{"n_layer": 10, "d_model": 128, "n_head": 8, "n_kv_head": 1, "head_dim": 32, "d_mlp": 512, "vocab_size": 8192, "activation": "swiglu", "norm": "rmsnorm", "norm_place": "pre", "norm_eps": 1e-05, "positions": "rope", "rope_base": 100000.0, "rope_fraction": 0.75, "qk_norm": true, "attn_scale": 0.177, "bias": "none", "tie_embeddings": false, "parallel_block": false, "init": "uniform", "init_std_qkv": 0.0265, "init_std_o": 0.0, "init_std_up": 0.0265, "init_std_down": 0.0, "optimizer": "soap_variant", "lr": 0.00793, "beta1": 0.95, "beta2": 0.98, "weight_decay": 0.039, "lr_head": 0.00861, "grad_clip": 0.5, "warmup_steps": 74, "schedule": "wsd", "decay_fraction": 0.81, "decay_shape": "linear", "final_lr_fraction": 0.05, "batch_tokens": 32768, "seq_len": 256, "doc_mask": true, "train_tokens": 154000000, "steps": 4700, "dataset": "wikipedia_en"}
Each number is 128 + 32 x the weight over its row's rms, rounded and kept within 0 to 255. Layers, rows and columns count from 0. The size above them is the row's rms in percent of the matrix's.

# layer 6 MLP up, 512x128, rms 0.294, rows 273-281, columns 0-127
size [ 93  79 109 112 103  99  95 112  98]
[[123  89 138 144  87 147 126 112 110 119 218 136 170 123 118 109 133 168 175 195  55 106 197 150 139 169 115 125 123 164 104 101  73 128 117 132 143 127 112 155 110 105 140  92 100 181 173 129 122 140 103 102 207 172  78 121 101 106 123 103 179 134  51  91  79 100 111 147 164 153  90 111 163 179 136 134 102  99 154  95 123 139  84 175  75 102 148 134 113 140  91 103  99 165 144 135 171 125 107 103 166 149 176 155 147 139 153 107 176 160 103 134 153 190 143 120 123 131  97 134  91 122 125 122 197 112 173 145]
 [ 76 176 156  86  93 131 125 160 145 102  89  99 167 155 133 110 158 138 113 109  96 181 115  91 134 113 138 127 135  99  77 110  54  73  96 159 109  94 157 152 122 108 131  88 132 131  84 123 147 169 136  78  96 111 140 116  84 142 118 183 160  78 134 140 166 144  88 130 162 129  94 190 151 118 147 163 156 139 158 175 104 104 131  52 165 106 151 176 158  72 101  68 100 138 104  57 129  91  92 131 143  72 168 125  82 102 161  97  81 160 136 115 146 148  84 147 126 111 108 169 156 157 186 139 128 110 127  77]
 [166  94 170 130 101 108 162 115  88 110 127 106  99 122 102 128  91 192 147  68 195 119 175 134  90 154  74 118 101 118 113 169 150 148 153 183 160 102 119 115  86 178 135 146  91 130 127 106  96  92 175 121  89  80 107 182 156 135 146  94 161 139 173 187 119 163 201 170 105  83 118 128 165 104 121  76 127 115 146 124 139 165 104 116 122 118 142 118 103 173 138 137 163 110 196 180 147  95 110 103 145 113 129  96 150 179 142 141  80  93 111 119  89 107 200 136 127 115 149  99 142 200 115 201 152 122 106 130]
 [201  89 112 135  82  66 170 150 177 160 146 140 133 131 142 135 182  99 192  85 120 113  87 147  81  86 117 124 169 187 140 121 119 131 143 119 156 124 193 205 107  99  84 115 131 122 150 155 129 108 104 112 153 156 152 120 109 161  65 123  56 143  66 110 136  94 131 126 136 126 115 216 119 111 121 139 141 158 117 179 164 153 157 147 115 102 205 126  90 119 139 127 115 139 128 173 118 118  99 142 126  72  82 185  98  96 118 144 153 109 124 159 205 164 131 159 156 129 179 158 131 125 100 146 146 123 138 140]
 [ 91  99 102 141 117 115 160  82 177 113 151 122 171 193  91 134 146 124 111  81 118 147 150 142 120 140 143 178 140 161 138 142  81 132 136 148 141  98 134 116 130 142  65  89 146  95 149 123 132 108 124 113  99  77  87 145 160 102  84 156 150 113 108 115  33 104 128 107 111 134 188 107 124 141 118  97 124 172  86 141 151  83 103 171 130  95  98 146  31 182  55 170 114  76  75 109 123  94  98 159 156 136 106 170 113  95 159 181 119 136 117  95  97 165 156 112 159 163 173  94  87 112 152  77  78 124 107 108]
 [210 111 144 108 119 173 125 164  98 116 105 162 150 178 138 103 120 158 155 126  60  95 221 127 127  64 193  94 145 164  73 120 128  52 130 164 105 135 137 174  86 138 105  66  99 121 142 166 160 167 129 141 142  97 141 126 108 174 110 120 141 100 111 135 121 141 135 154  88 147 120 151 139 114 131 144 161 211 157 105 109 153  68  98 120 175 117  79 119 161 115 140 145 100  72 174 106 152 135 138 115 194 140 109 131 114  81 138 116 152 180  95 138  70 125 162 145 126 155 129  82 175 116 142 124 169 128 118]
 [121 140 145 127 179  63 183  99 187 152 110 161 190 126 170 131 143 126 199 151 116 102  50 150 141 120 126 144 174 127 125 111 129 135 100 128 200  88 123 116  75 149 127 155 113 115  97 126 151 119 130 144 147 115 137 153 130 124 147 157 158 150 153 136 127 122 114 136  97 102 195 169 139 181 124 173  77 152 132 192 167 122 137 160  54 133 165 221 127 165 152 104 109 139 134 154 119 173 126 145  97  84 136  92  98  84 104 124 118 149 148 129 149 153 124 152 123 126 163 124  24 108 150 147 200 110 127 111]
 [157 110 199  86 114 102 114 138 133 153 112 180 139  72 109 151 119 109  99 133 139 123 161 125  83  91 130 175 190 111 113  80 173  98 143 126 137 133 118 143 186 155 171 157 119 200 121 174 129 164 124  95  93  99 134 143 142 135 140  53 130  67 143 103 124 115 158 116 135 112 185 111 160 126 133 134  80  76 111 135 203 131 135 111 134 101 174 109 111  98  63 150 143 141 144 112 147 146 121  89 113 123 127 108 108 111 191 147  49  77  56 118 101 129  62  84  98 133 179 145 133 108 166  97 154 164 120  94]
 [109 203 193  83 154  88  48  90 158 116 157  84 160 104 147 113 142 165 117  75 142 136 102 151 116 103 134 124 117 150 107  93  99 165 133 126 129 103 109  96 153 165  67  70 182 120 106 151 145  93 132  83 156 140 122  52 160 154  97 122 153  52  76 143  79  99 134 118 138  78 150 154 120 118 143 119 166 168 121 119 124 178 108 146  87 108 179  99 149 150  90 155  94 164 112 160  82 158 153 170 108 171 108  96 120 120 117 198 146 144 115 149  77  76 115 148 132 103 114 133 129 116 107 150 122 106  77 101]]
# layer 6 MLP down (transposed), 512x128, rms 0.281, rows 273-280, columns 0-127
size [ 97  89 108 101 100  98 101 101]
[[117  94 151 112 102 127 170 104 115 110 150 143 151 148 169  94 162 125 128  83 140  75  52 170  80 111 133 190 100 128 139  99 153 133 136 135 126 166 145 154 103 135  89 121 116 105  70 182 143 138 155 135 140  81 117 103 223 119 147 162 136 155 153 153 147 183 142  94 113 134 188 123 119 117 138 139 143 174 154 204 105 124 126  95 126 150 174 144 215 128  97  88 129 123 219 159 113 124 160 155 154  76 119 144 191 100 112  73 139 125  90 112 109 107 103 123 128 134  98 171 144  49 146 126 156 145 143 132]
 [ 77 127 128  91 112 126  77 111 127 147 107 127  59  81 156 105 143 136 106 149 127 112 105 127 146 158  64 147 118 108 140 108  98 107  97 142 130  78 192 163 119 144 140 122 148 102  99 161 158 103 105 129 106 108 161 131 105 148 102  69 158  38 134 151 139 196  87  98 172 160 138 181 177 148 160 210 100 102 164  90 126 123 157 102 159 142 181 115  52 117  92 103 112 100  97 158  85 110 162  92 121 109 115 192 109 165 113  80 117 124 153  88 124  95  79 117 125 179 112 113 143 180 122 100 125  92 167 144]
 [ 96  97 155  85 107 135 113 156 115  90 118 127 148 182 116 188  73 108 127 151  89 167 107 113 144  98 214  96 100  76 127 114 108 142  87  93 138 116 115 114 169 104 132 123 151  63 101  93 111 118 123 125 137 142 173  86  89 195 103 169  80  89  90 123 112  99 162 190  57 175 109 145 103 120 140 136  84  87 120 117  58 158 101 134 207 149  58  72 110  85 125 139  99 107  89 112 155 122 154 120 162  88 163 138 142 140 126 110 168 130 131 100 124 137 133 161 118 109  75 104 144 177 132 176 123 119 124 118]
 [ 96 163 177  81 147 108 115 125 124 154 120 107 167 137 168 140 121 110 141  98 108 184  99 122  79 118 133 111 131  83 205  79 130 133 143 167 115 156 125 148 142 123 155 107  89 120 178 171 137 166  94  80  43 126 154 132 141 152 141 133  61 160 112 173 177 148 158 146 181 169 114 135 110 124 108 146 163 101 126 106 145 122 174 156  47 110 169 129 138 133 173 101 110 131 203 131 135 118 123  68 143 160  76 126 125 135 140 116 147 131 103 135 125 134 135  86 152  67 112 161 126 171 145  99 153  47 172 206]
 [132 159 158 148 151 147 183 181 104 139  55 133 115 100 182 139 138  74 101  69 157 143 122  97 133 152 136  91 105 106 110 128 165 112 150 130 126  97 151  81  99 131 120 133 155 126 231 110 140 117  99 133 154 167 141 162  93 115 127  75 108 144  74 141 196 139 118 131  89  80  87  76 153  55 153 111 129 124 105 145  83 163 142 146  97 160 108 110 173 128 167 101 115 127 157 161 108 149 130 116 103 175 142 126 194 123 127  70 168 181 169 145 166 123  98  78 131 145 165 112 153 123 147 192 164 104 122 181]
 [ 79 113 167 107 113 135  60 119 140 104 110 142 154 168  90 112 128  77 133 155 120 128 100 110 124  85  74 139  99 126 183  96 145 146 149  93 118 159 146 134 106 140 115 102 129  98 155 182 126 120 145 186 120  88 127 137  53 120 153 166  91 149 115 121 125 153 132 191 129 101  69 111 139  92 113 160 137 132 157  54 156  91 141 147 150 109  64 114 165 177 184 161 124 114 127 123  87  87 150 153 123 202 123 107 168 134 103 136  96 137  80  50 181 128  47 104  90 120 133 151  76 130 127 163  68 159 128 135]
 [172 110 191 155  93  89  56 145 117  86 114 102 117 113 130 156 135 119 106 108  98 149 164 149 128 152 171 129 116 120 149 152 137 153 131 119 109 146 161 113  58 106  58 116 165  46 131 106 117 109 125 108  98 145 104  91 104 122 110 105  51 142 151 150 144 119 156 112 159 171 141 122  89 169 125  84 151 155 129 133  88 114 168 130 123 153 127 166 176  32 159 148 126 135  73 123 102 135 141 150 171 117 170 158 187 115 162 101 124 167 207 113 107  65 161 178 144 148 147  97 147 143 168 128  84 121  95 179]
 [145 115 140 172  67 149  42 116 141 135 127 119 112 114 149 102 118  99 155 140 139 124 187 113 116  88 140 139 161 138  88 143  78 111  90 179 155 129 127 157 157 118  76 103  93 129 101 118  97 105 191 142 114 187  70 104 106 142 135 109 132 132 182 123 145 111 139 173 137 119  84 132  91 135  91 145 120  98 116 149 179 106 156 167 173 155 224 126 197 128  81 211  84 121  89  78 190 112 170 172 140 131 129 150 101 102 106 122  98 113  91 122 154 123 111 131 129 143 172 183 105 116 138 107  90 153 167  94]]
# layer 6 MLP gate, 512x128, rms 0.305, rows 274-281, columns 0-127
size [ 78 106 104  96 101  97 106  86]
[[152  96 149 184 154 123 114 102 104 129 115 147  97  94  89 125 138 110 127 116 155 139 114 160 108 172  98 119 108 148 169 182 188 161 162 124 147 163 141 122 152 168 147 150 111 134 154 152  94 100 153 156 176 173  91 120 184 100 123 117  89 148 100 143 114 138 174 174  71  97 184  79 103 115 110  91 116 116 146 124 167 226 135 236 141  90  88 111 148 197 153 182 179 168 164 119 127 148 136 161 110 139 126 100 197 136 124 142 170 122 139 140 130 141 173 142 163 120  83  95 149 117  99 114 116 125 172 165]
 [169 127 165  82 171 166 167 124 121 128 127 126 122 187 118 148 137  97 195 183 137 176 140 161 163 117 135  79 166  70 194 138  86  94 157  66 118  93 148  96 151 173 124  92 108 138 141  85 106 165 116 147 175  90 103 124  99  83 107 152 149  98  77 135 171 133 148 143 138 180 137  96  94 141 128 124 169  95 129 157 116 197 148 148 154 151 122 121  92 102 133 140  76 110 138 156 162  99 152 171 166 112 119 107 115 194 206 174  70 120 134 133 117 124 102 108  67 140 127 145 150 141 174 196 127 137 117 131]
 [122  95 145 125 195 112  97 134 162  77 127  68 187 132 216 101 125 167 103 141 161 141 186 143 140 146 143  61 125  98 154 170 109  69 161 127 130 157  97 130  94 208 119 118 166 138 117 144 183 166  62 121  97 117 131 148 122 135 124 109 142 151 163 110 116 157 122 180 147 155  98  78 120 166 106 135 135 129 115 127 102  90 105 131  75 124 101  93 125 148 123 184 119  97 198  68 112 122 148 129 139 187  70 133 185 132 138 135 148 149 125  83 129 144  90 114 136 108 117 131 128 166 155 202 101  79 149 150]
 [125  90 167 120 118  89 145 108 133  66 100 116 126 112 119 177  65 112 138 166  95  66 154 150 133 112 131 142 119  59 143 154  72 126  79 121 123 147  67 209 130 141 159 170 104 105 165 118 185 159 202 134 155 107 104 135 197 116 133 118 137 118 183 158 166 159  84 119  91 146 131 172 155 149  68 156 118 128 114 185  88 140 128 125 146 132 113 138 166  59 121 146  78 173 167 134 149 101  66 145 132 108 100 107 130 128 161 116 148  90 174 139 113 138 128  92 139 170 150 118 161 108 103 108 155 182 106 180]
 [122 116  63 181 133 139 113 178 166  69 139 152 105 126  98  87 135 143 134 144  90 107 116 141 117 118 149 111  86 143  97 144 149  53 113 135 168 196 146 139 167 146 139 136  90 138 153 155 155 117  74 157  63  48 135 126 171 127 126 152 119  99 129 148 181 149  88 145 168 134 102 133 111 100 118 104 198 145 101 161 125 174 155 169 159 174 110 120 129 148 103  78 109 174 158 183 118 136 210 135 147 124  80 127 134 122 108  94 158 120  99  84  92  96 109 151 185 164 154 101 181 150 129 157 184 171 147 155]
 [130 117 109 230 107 136  89 165  57  59 137 149 149 112 141 114  81 115 122 143  73  73 198  81 148 122 165  94 144 111 137 125  76 133 150 107 153 116 146 127 184  81 105 110 110  73 174 168 119 103 143 140 159 173 131 128 145 111 160 144 128 133 137 147 116 114 129 150 122 117 129 140  89 108 132 135 103 107 100 136 109 130 147  58 192 112  73 118 133 117 145 177 148 115 143 113 146 146 100  63 112 162 101 120  96 137 118  39 132 150 118 152 103 126 115  91 104 168 113 141 136 163  92 135 103 126  88 236]
 [173 107 143 118 165 161 138 107 147 163 126 149 157 150 130 117 146  61  91 103 143 112 118  37 128 149 114 130 156 158 143 156 103 128  83  92 125 143 137 100 133 126  99 141 105  86  73  49 116 121 102 129 106 145  89 108  68 149  48  90 189 120 130 112 169  80 170 136 102  22 136 136 147  87  97 101 120  78 149 157 121  86 132  91 129 189 147 154  71 149 117 120 123 109 130 128 162  93 102 131 119 105 170 126 144 133 141  81 155 157  69  93 108 132  89  70 128 115 165 150 139 136  68 144  89 130 142 104]
 [137  84  79 142 101 170 196 171  91 160 127 181 150 170 107  93  95 131 117 146 137 141 194 168 167 103 157 160 126 138 112 118 178 113 118  37  95 101 150 121 157 125 156 168 102 124 147 139 142 140 121 150 130 109 106 200 147  39  95 110 127 181 147 129 165 143 112 122 132 215 140 130 155 134 113 127  84 108  97 114 167 103 152 132  98 142  80 167 126 135 170 148 123 127 177 112 128  71  86 133 161 108 158 139 113 160 158  89 104 185 137 125 161 162 136 103  86 144 122 124 133 131 197  89 150 171 169 165]]